Weights of a small transformer language model: 3 heads of 32, MLP 320 GeGLU.
Each number is 128 + 24 x the weight over its row's rms, rounded and kept within 0 to 255. Layers, rows and columns count from 0. Numbers have three digits each. The size before them is the row's rms in percent of the matrix's.

# gate: layer 6 MLP gate, 320x128, rms 0.0862, rows 299-315, columns 0-127
# up: layer 6 MLP up, 320x128, rms 0.0874, rows 299-314, columns 0-127
# down: layer 6 MLP down (transposed), 320x128, rms 0.115, rows 299-314, columns 0-127
gate299 098:085112134150147115107141129176099113117125149134118130134099102109160141150154086130126099144121134095122108109141116147103094133095120151137128094120209096106095098091097112150080161145140162126133093155127099158133134104102113122144175148114173149136111157107154174083149118124149090187127143129138160119128141136142149104141161120132140164110138117095146157118114143139098123139125
up299 097:142142132121110162098084093133125128107119123093151152104186139142149085118123110155120121093141085135086132134152165148112094146113148139143156138144118130120080117134126104124093134187119123097075126110150099159125130128164140136165098121111104137123153133118134159147158118120079133158150133117112128172121098152134095113165075132141136122149123093133095161152096118166176129116150
down299 097:160110109131138089142108142099159159139098124133096137120163108151089153154091133129129138113139160120102121110166138130132117098131124124109087165147125088103117145149158178124149138085141135142123138134163085099161118115098116129122108109147094134129136148178118145113129128176164156148172171158159130134100131191154110129101117145076164093091118097117153143106148127111117143121130
gate300 098:127144106175164166101101118112134147133141164160101108139076103134123149132154104137073117110140108111145125089148141167098114092109115090118157143138148137156132152138097100110098116110071174125124125140121142122174156114133135121104126120154170145103122130138151074103100097087131143155150167150125125148146107086119104097129129144113162116140141113143089110099129112120100147158163
up300 100:117130127152148126186137136131133103137148126137124116111152136090133178131117094132126109145102169150172088134136144060177087119101118110119159102144122138126130152134128096140130160178140111102113135100125159114145138163088150119116099149124152140120129095125130130163118103131119150179123127146145131151190126141103110132146192157103127175124128137122155146113154102189116115139127
down300 102:103157133106161120117158116096152142143165113132088138121107122088081147146111144158135122131123085135126139086145147088155093124060084117156171178125119138142092120159132107112096160096145125131106108136132118158072100151142135112152138131119117107108133100132099094135127097114140180138100083163087109119102134155138144120118131131120150125069138137118116146128115135144130135163149
gate301 099:123134127166099153103136149144117172127116104105088100145112121132132109155168122086134089150079100087137094147135069111146141094126152153156136133154154151164144106110097138162134137073170131104135111068128090151147120139098133109145124127133142142135128124087138145129109107167116126134110154154090112149127141163128106131165151128155103105133148141155127184111148123133095155150153
up301 105:109141096139121107081148128115122170099119122125079142149110102168133140140144144113170099110160114135131120123097120122096112143146127123138116150127096126126109139160146157126156187136105146136124090108100126137131125135160101105122114109158089146169105114159195136078135152141125087143135128078127103121116117125150125173134091151166179119122164107129162155138109136093120086130168
down301 106:148166107132125090101175137119147133122158169098127132107111088118111117159151130127124132122143115130172066114139115119135144141135105145084131125143126125152118089106149153131174053160137126131115120185140135150122121141104141122131062141102136126109140146148172129106131118149105133116131124065139111103139112134130102138131147162145117100118129078133163150084090155111097124118168
gate302 103:129158125164128146139135168140130145105130136135114133118130132166146078116101151136138139106126123128140127152125118092130134140121162117116129085122087141135170142137136120104116144083109121170125087119135110179128104107135154071166155118132148132109117128127144170141093142107223100142124164102115108124112137176116147178145142122120161139094138141153096103132119141125118114055129
up302 105:139141129128146138136126162176131113078116128141169140102133132150127089127121135125129154077119116090105101088107144138134111147133136102160157124138124133110132123103141138083096134102085133130125119118148131131114172070176125094118183131140129121165150139147122090122123120113145117132079101137130163165156120108150129135114108155123073080077124105112129077159151158101097122146150
down302 102:142175122102124110139158110112103099106110118089120119109120113190123117126107106151139144129137118110099110103131109118187115193134101121139132127113158173096085157094160150120129153131179122128150074151112108141159115139108131136073081128163146108117144121116112114165116096134104121124111162173111132137161126109131151124098119143136114140137137168171151138148090139092124146144107
gate303 104:105186159148151149109110159166091135157100112181102078096120135130119113140158120092080113142105146126143114145112102122115136165095127087119134180107122096156136166165100149120142131125124151137119112117124143121144114104125077113147131142202097120097134137097119141147130138192164127108144137133111139162147099128127130157124177136133116114118149164129119137135139127117100089142125
up303 097:109116177159139149100124115139108110157139142132133126079143102133127108109074172139126094138109161116154153108119153110120109155112140073150144094186120097120131191121147130125138119117128117145149138129091075141142085124156135124153175165123159146123175113103103154084087118152124117117108135109140157090120127127123152126110167111122144124122110123124128146079130155156095125094107
down303 098:137116143132139122092124131170142113082132080108094116140133140145143148110157144125169140140151151103072164125143152139113104147144103162126144102126115124126121153139112120128125143100151167129119157162063135173104107170125111097139171108111137141170083088130110147153129157153149179137132140113097149121101134142139142090118122101148155086126153112153159147137153135135115189109111
gate304 093:085141140160157126146094157142118125138142136081120132129119149123156134131161100152088127089127121141103108112143163148081061116163147123151159112106124109104161121106110084087126114108112131170127097094153113154100122151175094119153146136119104120118099167127115109116118192121119121124122118130153167148113148120166115082124140081133087110108139141135147117129127166139162126145156
up304 090:133174076153104114091131147130121130125116106109145139088087153164098140126153113081118139111120124148142171170119141129126104169141122182097137148088110148141120117167144130122114108161145139160124116119162162110136106134126105180132115119143138125147069136158128115084112139116149103133142131119151117130111147106160115194112125158145157145100132113079106151129128136159158178119107
down304 095:124119100159110129100144163105116113096102118147104154129156071150158113167102116149145128162141177108130095116146123130094113113121134117145129135130161124026116112117071107116098141141149117106142155115129095176150122153158130126160140144124115148107148095117187137078165142126125141118149130160091131129133134140130128118139163147157085164131156142129142118114127156124107139138115
gate305 103:127160128118147113114117148170113110158128114106131138122098137145134095092145165150133094172159098122126155077121115139094126140085106142110197084161155091141119148151116085138113138106136162132124113143087096104117154105140175132135122125163150130136150167139116097149135150131121081115129158145149129150174131135176146118159107120193127153141137126162139143106108144126113136148108
up305 103:123134139138135115108139116162126136146153135118142099145141160135146114116152107097108124151142136092063123107130141167105151133105142123126076126134141152128094098089094134148170166112113115132136077078151143123170110137132132147129154174135166076100130125117162131123078146111094119134147117143161137133109108118152109121081139141140162135126110096093133085117120107084088113186131
down305 101:153162093075134110123120079126110174153099119110145133111118136102092094100132159102134107168160155132148165135100139141117126141099092112133154114131146145129104169137123139127163135132086118126166119128116154127180115129098092137133109069120123121153135114118104128157144124160092097115117164129117105174151139132144094123110109089164163083126126116143112124126105080163135167155119
gate306 096:113126159149137130086178078112118154161120138131095094121135097127150138098157126145162167135140069158113103156164115130144120085124133095119094129145109125169162118094130129165136101096099126149137124071156124133131122143116171155154122112127135139121173165136083101127098153104100131145088154142137101130118147131159148112114106105129120116102149138144160075111152112119107164134112
up306 093:098075114100097127079100121121118120118171130066102092125160161137088129138148135118134197125095139144133121125120110096122147178123077090134130144179119177152162154134117141113143133187133117091141084134159138122159110151103142141107111119154120154106153124162142113135150099141112134134140129153129129141098140153121148106115131104159074134109110122148145122103129139126109108121137
down306 093:131098152108120110088119213156094123143137080135115107172143166090138147134163171148119103134127152123115112110137124120154160132123111138129116080130142126110114136143057120168115083123111129120109161169117105157084122154136111093134101144123099122091134145114141155139126115150132144158131166110097145139157123115129104101121114120112152142121129116086145111155097113144142107122187
gate307 101:146155140111140141117147114125119111127103160104096095126140116085125125114174102123137130124112177106113131154138104147134074097114154076083139162118134155184114165114109098149097136148107156143137117123135111127169121128152169130148110142138104125117095166148142101111096099122105099160180180131099121122130159158152138151131110128133144127134105110130173122189117084161139136123131
up307 106:155094173131167133135080125173128120111083123140153093112117138115140135107089147147087102121104119100127134108158138141120111141126080132130128149117128148119084126147142114137104114136151161150109112146139115138161123134135137175113141112078103140112196114125135120143116131116119102115106158120152094151091157118136155104113167091112092122075080137200107114108117113131121114148161
down307 106:151171102133130100124124105128110088137111131112175191114153128129149139154145090129130140162078116109162136138135128127138167145110141146150127131141094139139146098149146135078153155135127154156126127100117110122117144116132138176119124146189157135162142145132146131105100114143131162128080086105133098151183150076128169149139110147109140180159174129116108155126106133113152113117109
gate308 109:115154139123128146139138128132107137181084111132150117169101165100129122107093134112159135094107114140138149148109139053124144111137173134103170116127110125149134089155050167155123120120127108149119092113145137134152130132102131092124150119125140128144143145129130095133141116135146150099151151144115135110117128110136142171111206126090142124158093180084109128141147166115134136105113
up308 101:088133083120129097084126115128082125113125118112121115140152125120166147094164133149104090123104117158134149118124082154130121146143135129117155171144133122150168138104151123157144118129157105117093118101104206123149158094159102146150134108156114126097136110108123139148131126139102128165116144187106172151124108157116115141110117117098138130118119112106113099080176085138125088115086
down308 099:175191101148131124151098149129121093093148117111132109121162122112134182122149148166085129135087135144101120135123114176105160119179140111152097140135152108126136151126106083104170144103118118107157075127139125151168164148117097149099134114121119132153114143131094112136105132107156118128063167141102145121142148122131140133125112116108119126149106120131127147126145129180085112092092
gate309 098:101143115173175112133086094097148119128154104116119138139105134116136181143117150121102149146155159128115143139145140124068133139163104105148159126152108102133136146141132145089111080161177132137137109157127131127127134100131103138107099156141169144056097139166149154130131148105105140128127139120106146174108136103121126111083101118141160129104116109107144122073140090090156113104143
up309 096:143139117131114145117130122172158109094107138106105138129140110145184128147133112113123143113117067171110169148149119130111122101116161166124129076109113117144111144168119166125138105147126103107132105116100130071124157133141137115145108126078121123168098144136132154098098132135141121148098123177074094161126134162093116160114093128122163090145101132162123075143099131153118140114159
down309 097:138099156107156133207175136135132103095140134102171125122128104163111139130191141163139100174128088139138153109083162151130114154100130139129116125152154073137102148117170151121115100131140116160155124144122137111141150152121114117106108155104094118108094138101139173131148155154136153094128107109135141139083115107143134123079147135161112129126127102144140149145095128136163113122094
gate310 095:117178177178139178098136102109134163176089163098105106106131135141130155112116119149138154108169140161124197142148135173111160100103118143142136095154127088128124127138116141142124127127098116135130110114128138124134088139160176120106121150138120141118090129091149126133108128158147106085134123096093107112095161120116143135154117132095103130150137097133127118142174125153136176141093
up310 100:096114130180107136100081160138170128118176130115138110159116169115094105148119119161140115128092177117151111106126127081110068093114138153134157143136125126141110155150116101137119112132134171157139147153139099158164121155117119150127114151162107134125134148106104123132173132110164116160087160199157144105150135144140123122110125128136164149172106149128125178132109124117129142132109
down310 100:093162122133085128092117135138133157128128160129118136115077112096131100145114146059151145148156134099148119125139123133147090109122112129128149159091096104114109159101124117134127120111170084110138122114119137136129099111097169148102113121157154142103131171140164149113193114131167121108096118093098151135176127152157122121112110107097159142181146114110108106140168150149147130109092
gate311 103:068167120136140119077109112138123154169141122111113140177088129127156147124131125156108086160135160128086091128139135145136136165109178083098097125108151090171150154136125110112132124123118154127132132133112136107145131111109095097156139157146099153114098128110134128121160117155181119116149155143125178083133118152128106100070174104103108146130141147133110138108114094103138132124130
up311 098:122104053105116124111119104137167118085126158114104107179140130134127111136093145132112104135056146136107138112082135117120114164099099151113129140132170137142143132096120122138098139117085124099160154163083125114132138126164111140141098150137111109128125161139131145109144152131146136149139114117167113106151141171117147128083129122144111151118148118044144131099111165141150169126117
down311 101:086118131084095139131111120161102105163138119099146112087151133158132099068116110105099131100101149128138121097126129165120123135079108122137142145158117101132094147127110166125093131173129093104154135134161135116142105134133106126137142115101172170108139137121105145130152109122130123129118111126157070121180125123085104118158108107126157123081145074120133105146163163130132157184124
gate312 097:117117123117161120098094112140110126162131177146136110162081113128131146116135115097100120119117114098110152131140130118125090134112089107107146138122142142152120118155094152083075135125090158135121109134151107132137118123100093091130147139155154134111091137114117097110154121187156157098143106096167170122152172156123129111122177166057136094149115113140161150099123153102122124148122
up312 105:164110132165112131130113191140051133119136141129106146170113143125126111131127126124154107109100105162148131126111123149150122165140120166139102149114153114115125136088129137106138138139141109140179130113121134134121160105130113147100120180130121106133115114126130115162096142128112078086092100096121086136185139147082211127138116158117125126134121091117132085122120177121137114107126
down312 109:157129122165200116130123120129091129090141111112092133131102128089129131107125157171111114155150146131116122103086080142147140144126111140122133148141097126116172112142099108167120100126155121114192163143123114145147132123120103119123143125113142063148116099122155159129118140111113113114128135129134130135082131115112158151097134107112081130088143153075067078121117143145163126143098
gate313 101:083173135109104147144155101122145145163113107120143171108081161119148143130162120178118127110125164149121133115120149139162127120135135123162116114110123123125116179118067138169134123167183124089155111146133145142169136125098141107111089143112137144085150097082117156140091092106096143113157143131109119104158102126122134145151110138169111140145103123165106128119151111149124131167165
up313 101:138129086155124142119106120147090131130123155106134095113144155169123092144108141116134144112122136131152110128118116119123121157104122119173117120160126101116102139136188135130104135113108118128150081111114117153066166087112116077109155132168157108164126164132154102112163093202147135110116084147143133126149150116146128123140114132103144159105191133117142141119081142086123101108134
down313 103:100159119128114142141135118127161128089124105137118180143092143126120128131153145147110123130097153073103133118142149148162138103131125158134086119135132138145116091109095119146161081163159143096111116147131158102173121156093132145136088148081103097120127109105124132140135149077126162121156150090150130162092137136164126144140098119180125147125092160155113128112139182167107161155136
gate314 096:156115158133134109108140130177133136122149163118100147126080137112157114097147110088099085101131100098137168127142119129133105169148110166129113148114146172151110129123112121136102156130141161151120109109142158067140101107092148096138123161134100121099132156143135147094135097179135120118121140095131155135134132143101114071178150130119160136135125145165079091075140137157118148118128
up314 094:122120105141108144135130121128100142108151070152110118157121098154113164150149159170101121152162130093131077093125142101116099091100093154118171120165118154128136139083141148121080126126123119133120119179101157127114139139128146143112126100096118103147104126104189117104179118124123141101140150118105169151117131149098104135138112142145109131135154188089124137105141126108104106126076
down314 096:126143147122133142138127117145156150133123112098112124175139140139126095138157141150163129129114146108129111100172128114129091144131141150113067106098142139078106061078120140139138128173136082093125093139124163140078135135124153079109141105108118095173118093130107124112134105151151106067158106137104155149148124108102111109160116138103136140167137144159080126140121109129121111152134
gate315 095:131172133108137134082180145139133156113133144182104169146071163119141152134115111151092139118102141140118151100164108136175124133160142092117135095122159155122112118123072089141141140077138144160145109153104079127121142153149140078110127105117121144128102148121105117127118109161136130138146137137111122131155101142128168153157157152120144156154116120164189151104100138139133128100137